From a checkpoint of a small transformer trained on Wikipedia: 2 heads of 128.
Each number is 128 + 32 x the weight over its row's rms, rounded and kept within 0 to 255. Layers, rows and columns count from 0. Numbers have three digits each. The size before them is the row's rms in percent of the matrix's.

# layer 3 MLP up, 1024x256, rms 0.197, rows 257-356, columns 192-255
094:086119105162129156157148152115095115127124147170121138147104128114159101106101162130057114162115171150110129136141068078103172098127100132112138165193143124076110154118147107078137177108172171
084:146087117061192169131114120155182165116190131091105104061131125176124124145144124109130169203121120157145163098132088128148121092103162123133128080162158079105131064129190112100130086083165097
104:104104070080213142152151099161170175157117137154127126111167152109084104142192148149123133116158139105081140138139153097129088133060080186113140148082085145148121141172215137119138159088081061
095:130135238163103129137085198091137095083095099057133134153142151151112108115115131180182122119174123130125149140124152096111209087112133186159068152092085108114172103167168162115118208137057138
095:120110062098108140121139152062134146050137177217135125096118115117104139118171129122196174125161108134113070153107111085154139146108147197146028088077114120126179130165128153117142089129121139
100:180134117131115139050113090100115174137088156123141123125113111185188145087155174073074110161099210138095106149120149138152143110170145126162133142162109122085133065120119160178152158219154173
098:119183107150100144192224152129128109132143163121144134150159070114113128150162115160105165121039097172137125141129082096120096204063096110156149136102134095099148163068112117135137098125165106
099:100124191073143112128085109136066129113123171139139171118142136151082102145148123127145084203094157150133157211142197093091191124142138134154115088167098194074057138138211093087121086142093182
094:068160174112151189137095081156173079116147142076092159122140111101184143109120139196120123111153138072109116125116129095157156137138124187124151173157134118088114164116126051094115094117169100
100:125132177109117128157151153108163144136087141144184086078131172142121122125127119093124083141115137147141131109129081174112124165187103067131097177111126100136169176146081089100119169113139135
088:131102138103097086232102186147140108154127133140144161156171126132140085106103058119057074099157114185105135155083128109147087140086153138200149143129048135130124138182127121087116074159164110
096:054108108092140106106164140136089116162106151122167179113166105142093144164143186135158160156160126120104197106137069209126110098105121077095083151150141150108148147084130111089127124122047115
118:156082115138121111177139138156121162019131125160140174111112139094059143153173153135126132119102124113093133163123125105108145106135135136108139103074072136123090169175157158121153105162119131
093:154163119150161142140130134192093158110099152120144158135125133070120138164156094207155125113101129169125182065150108163116097188082132139098112110102089151141097136156134144103151154126211082
096:116099097059152162159143137118113145186134181208099155116156143129116175125084165119122145138145137146124129138185165105162114134129131120161078095097114131088090112115153145124104123073068081
103:168108152102112129140078148123121112114153112129168191138098109089090101121106063126131104118104169096152171152129145122141171133107117108152121105159171138119139160179134149095064088152058087
092:114118088128110150152137140119058085094158119129103097163165154100093094153109196133118110110090191100180141093102124082142130086131136136152151143092170108076154147107114152098109087119182110
115:142128102103118180107155164124196140132146099147138145118114121153144110185127183178065087129171084135146151115118109114108083148090106137096124082106112127107198137152147122143143128149167107
127:160116133093173124048160122085110153134170086168165163143172157107125157161155114150079168083136108185155126104102103133131155143105126120104104096174108189108124138188152153121129059170071087
104:104138108153142093087103094073111104077108210155109137138116121061150129155139092111125157118161123120117155079105114113115157112153134188092166169116178184083109184104141179170122130124123095
093:112168098143132129086068122105119161096090118119142160091148103083158111152066123115129135094171118125087093128155121113107129161116156106145131144158115059149120130146189051105153121137162144
100:111133144162149148142115099148111184121125183162190133078158166075106078089089117132105168136134182125097125122093139082190080136043073165081109118203156138123150123163090129137111098110149138
114:135149065117092106088137142099172169169133140148146143141082127125043125148119113135153151140148144088102145185096080138095147123105085194155089122069164151099151149116125145132116133132071108
090:141144128147188129134158133095127165167123145179147159129116071144094134178139122122173147127172128134103075131165171145183128141083085110117153129091114151049111145114140131108035132131114167
127:154164093142133141099054073129146181216116133113192180131160126119097144145126031170122184165154153154156130124161130155101148100169135152139130108117104129099089141154108108138115095145061150
094:138085083152158163098145175106162137156175114143087137140140087161142134128155117084125152138154180149117130187151153098076110117031098137131132192186107114201124127095105174113108118121184114
092:148150081157124185101137164116101152069101126101096120139134115113058104116185105127105169147152112114142128190196132108077154067139144087161159155140104085138140132105160096179170120158188145
098:141124094116155175133125151118088218108146151139127132144150150157094154188092134101091172045084103175154146125104143164133135144131094122157141191152115102163132115199120123178131148151187093
103:178106087138098146125104133092156166111159044121082095123121199121103123153138058104140130176158123161082128124113132105147076111131112077143135185162149118104181122112107071062127138127115150
091:122192145102122068102148166136180137152111138166176126046144100109108091144165183084089104124119095117189156134147099119096050138146091167185194117145183145090123122146125091152093137084127151
099:115150129063106090117087122210148129099157177181165179100105136170153053133135135161033131139143125132120081163064156158143126188106144125135167107121106172148161105132081133095184089169171112
112:078077138133155172136126093122140110131137083104182138111117135187090063142138118143071128114130143163129143177089168098086093127161124150128140127171142160146073127129134097156220167106155129
097:133147043122138081115150139083189133126144124152139170138096183145127164101128093096108109169099177101105132055073128078149117075164124157085097183140095121122076145084142157097126124087139100
110:102192080094120097155175077092148168122136115126136107113084146113124105101134091146125139159163130105114048192138134114129118153085104116126107170135175173078164153140129114110101131120082138
094:145132117134138115162148127075155139149168166125118107117091089128115126162234253105115069132150166176174150174160159152144118117094076132164153175086157135099140107086145163158049077110160142
100:181126202213131149146105102121147151139123146169127108135089144130109100127107136071121056134125204151123128125107081136193172104162075159144140136180150139085131119103144147152112083096162063
097:163095193101123165124193196129120117168107110087184144093132085125149131160076143129129083120148117073191173159100041170179138090134090176151114077139153104138185100179139076070106104136133134
097:150185148069057082143137131134078094165080157115129124103139160155136143117093148161138182080159177148164087117144122127134037170134219145163148101130076158111101144118103118115149179161141130
098:168142126107073173143104116165146111155129123108143163100116120196143147089161130202144113145131119082110104119145171163166153111174053171134120090084156138121104094112120156113111210075182069
093:163223156101117086131177156185064088122178195110132205139159083113143101130120081083172113120125132143174140069143108144137131050180168104139102149126128103121136081135170139126109127178083139
091:184097128072087106069095138117168156157160100110104144156139114096118131116143155114125181136128135129167183186104131093142170126120183108156107120123218153104203147087135149162099110135086131
092:172155112065073123100157118115163175173122074223071110084140144120136121138095159161079151114101169115133162053136136125186136091108085177138094064179165135089100096123133075132090187159114149
108:158150062173162140067113146113136186094117109186098097160094103059167114125195088137105139106138115119146101173112165043113089136135166157112096095157152179103149130178094110144087179105141123
103:122116117127103121142139151119208134123084131140125164111066109105169094153139088144098113131173085131175195088153138155122079134072154147095145147120126173126119081138077166088128179150104090
091:109175141067088104158110079110089123106154151145129183153128098095090131088159170098143132154118112100178121119120151166161133152080108091110058157133080157102160149137117153140170146110119167
093:098145137097109109060181080145127165147143140100118117160166114126128061093120165151161091111133117173145092153149138180152094143188129144132097139103190140145104149179146170140171164130169099
091:106118168181140136068110103154126141129165105136172151127117129145098097167059129147099185117110240161129164150127133149080116075132120113131113098115117032111070110146173111154168182084158098
103:115100111105111151129103093054147165190052185100129145127151148176149155105139127147141154126139097184132205135102130143177118080111161090124129141055132152164052162181143110100141085161135145
091:128167084074150092166150078126146116087137157099081108123144077153132150181113097159146112132138178102097115139090145205025132129115126157166137134091156148100098145137143166145081127194136132
095:157164159144100166069186110087197108141126116099185126072162109171122086136149076131106107138152101164137075129087075164172120107097116147186070082088144152109112107171155085166113087165157156
099:202137152118165172183112165157126126167132095078132206136173124130143097163126130170140083081102204159120140139105131113147162141087173093113084137052182123132159116108115170111151166151124110
096:144140106141144162162195164068181129137096148149114086077146128106125092130201162162158079145122135115134071115063133109144092172137073147070083114101139122129111126078106211149133058167109119
099:179176116115149167128124189104103156094133128154132123116095156074132075107120139150102148112139211166206140105101111138148150150094153120155161156146170084134073114132139088105149066105180158
090:132134115111121137157169116155213080116099118128106132125152100128099201096122121119112175119119141106026118154140118125157100144143104087128076141122169157113138126103132150125141213133149162
094:173067154104062088120137183137159122140064120135168131146144133192135121197142137164152111115123158124097090112146081215153144135128144123137092103122123094110096057077185045066149167137155178
107:121063124119087152178130135126103151134124147146092118114070153101072136110169128129128162138128180077094140165121192146112085128155096101129177194155087093067138134164153151127084115140173055
112:152114158081130116113133107099176123115163133109096134145205160089111088152135104133145107162115076099081171081156148184072107120072157107125127129120129160099103131144143177132147085136106140
090:094218167158119122147100158117082110124122205159059173147138159113089097097121134167122169079158107121131110094170102133129116117170131155105141122176152126078088121128131158087135117104106114
107:151125119158101146095125181038129151144150155146103162130076185122148145133170117148118154162134105126151109156147117102140144115139143145194114112113108121085123140119106143156151120162169169
105:100121138128151142177078111133127143133146128112164131135079140103131144147108140131102099127135147147108086144140166142127115199092138109181113178093049127216151166154147156119116148161090096
099:140155109106074114111135131170146072128137132133114035102121127078104154119124170058090156130119125086116112121092105159146080132092132088112115164106150177112187180140104093140148220092073180
102:099137136140151123182126139069140127131153164151162147152100140169091133120113126160213092170128161121163135114159099153170104095129078179107139113167076143141142126108084162121066098098123128
094:079150157154202169157158132115075141144098101093222162167010091144121133196128099106151118115121148161092144127182116131175107133141167176153131167129094109117134104162129131136149131111067085
131:098070101120134141090094107092142095145148126203101155098166142073139108132194154103136090101100119090100133144100134135190129133142104190086180092103175086136144160221087098168087062133087136
102:083130117103163056117120110108157141091135168105113141195159123135133120096077100099083090125097098143137100148094102118072123189133141157140141119134144136124070078126108132177149141152151159
096:109116125078121094203140083138127162095169113134176130107132138131091128090142180122137056143160157075130122105187151116185089099122102133142076161091140149186193138155147097137159095090091048
111:102123110104092123094118168131192152147104182102106180125152120162145106186113179123187093170130148121156151092106105127124087100085080142107084104200100081175090094086091094181118085118093185
093:079085139172172110144147153178104190101150153148110159167213177106129146163150135112118130150086085110082133120104116121051139152176125160145131154127099123128133115085171159105067134099168141
107:154187096157068144106062128104089169126159134080155178138175091166119150168180169113150152147086155109178132125082107141137078099118166147071088095121105106142153175146136152083114064128112080
102:158173067104129096161116167136119100114145142182137176159175142127162137149174156115148113122110065108148165101104103100141131150065101168139099131095120180102097158154099133160106123110123125
085:047150157128118079098112128097104066139169112139126115146129181149176128146158126121154099125166113169150131104068133152073186196129176114178144123165059170137167100161121119093138137109097102
093:094114106077080152175145134125168072115099133082130106172147128118173117138147112113108144147127111134180123149077155118084046133140177083150162163137105143108154155166102132157142102102118134
099:129173188102172149139125128153135160120167077164114094124085170108123113103148093085069100137134171091129121140084159135104103066180107117194182237125145118111135162071103141077128150078139126
116:141165084175149148141067121108108168070178182145089150195125122060111141114052101199070080144136166170098140142152122086121147189118108166103089154147097129144128115115110069147093126129140127
089:130126134111101125123208097113181117145133156186122097067113166125176123160132088111107095090105145158139167122131141181163117106118155113119164114075081132107134100142107153169152101178092149
094:151169100133172143152159123133166120115134148124167119140078133205102094148115192063140119173172172116094164138131069128082118154099116150114073157146117139121079122135171125126129188208175116
120:112133150105102100144137123100139136202185125205175150136099097107161140082110126114143123163118127151113118155093159138108118129087115129195118107095128149130062137127093081188135208093082105
091:127139146151109139167156109068158075070135131141150139108108113146157146138137194182156144181142184179132078097178170164066100111081086107104143100130090113115167124117165122177154130139097135
110:140120108086157144147101133145113127172129130132053149157098111206152150137135087071075120155151118152109192103133132174090119150060155188038120123084125103119155129159124120169139105107145105
102:125141159190078088142138131105118122172148120068137110128112172140103138095128076153079068107156140171138167161169100219186131146100124174133144148061097157166119117179139105156116096115073074
100:090096135067149178148139155101154111136138173134136139092137131141114152107126086175102136093165145092116164088174128120154206134123124125015119155108142167100145117060087134103112102150127087
103:145177177104101099120152151157139145139085141149081079112132117077100131092081083102163131130134125100102117101081154119176160169141113165134188118114110153157095160161056070178112097110142111
103:137115123116085129107196161169104106148146139118170211069127109187191083087095094140133199167096093128123085113126133102170158133145098157078090108132185122091064089130147138113097129147105088
101:112101140063076130163073167102146168098125145132132182145188150219120156101104150151151026103110136184132171130171185158075105143126119110169111138129052068093083126117156127101177122116129108
095:105101116218119118203129145094171161164149148099125171127069163129127148186126142154138182075126118072151103045179166120141166097107136170080093144080120101104087160097138176136113162139112095
093:092128174109149079131150137106080131127142165104101141176096174074122125109094086112102164083227118167107037138143160135151180125175137173019146129140137143096126119132122149129090142099161145
097:131183103102086108134162144124090167093163103160118137142139078108137132109093143124145153116157073103072130124163092161119187154131132145156088104082124162120110164083100122114125103088134123
094:083078122129125064139074124146132114104128161134120126153152083158125153143171183140128139096098133108117132188128131117111142126032144123118189088143099158143146138141168107158188154167101207
102:042137138140141162108091145121148152084146162132073105167134141103155101194057157146164135106107164117110149146142077175154084146176126129128101132122172134127192111163112099126135138159126121
099:110109083088112133117128109128130134091179171113155163120081174144139072096090100093096121136060189127154148147056106148157127153156079150180136083116125091155085126152056143127160100104108084
101:175101129101071109147116158110134167182068132068147112109134112121093106141110159194142133152136166157158191145085124096159063148082145141159124130106129122146114155093090169167087163096084101
103:094137167132105108148093089129151118107126093130095136142140147115145061160111087102158104122169136093111180130168115139130062144130117143152102118104127157152101126172081137180112117144157114
094:167118073114126164077130094149164158172111085183115165132129141193111125132119098084160187109184126066075140117135073141093110081139137116174113127125116158144117085132165111158124112095114100
100:133120143106149152098108166123144160167096183113115149170168134143149126111136071122131168142221153183121138148136096107130131150097069129148174136134105123159111185173095113045098163119171179
110:121114107169121169185085174131115109095110126154130114181122179164124124128121106093112124119098103101097039157091112180110072137157165132146124132133166140107119170187100154138096147100099161
100:134078172204162091188071108105117107168129133133161119149080104089147113100126129160193154141184130116154159157158133137161091152159105131168107181122151105105136129143162149100091150127125109
091:085115090183067155119135150186096142100110172165108092140079129151133138150149129119130137113108098125095131076115095132121109105155173132088146164119097138149121172144167164117134139032156126
116:156098125096087104118134166147108079089198081130155143159176213144133115025106111116090098114098089099120158106083149099090194120129149098144156097110097163113130139166170097142116169081160117
096:112172129107150165161098141108082125101147165096212114139140149124108164126087149142078098104120168173093135133123160127083084147090165167122099149178081121138164132135076116102133102112147142
094:158099095057092151100147093142105090158150107161067091168144119131153161120105200096157124122164115119053121136110191116123113066178096185124113213077161151053156090119112143130085118101138137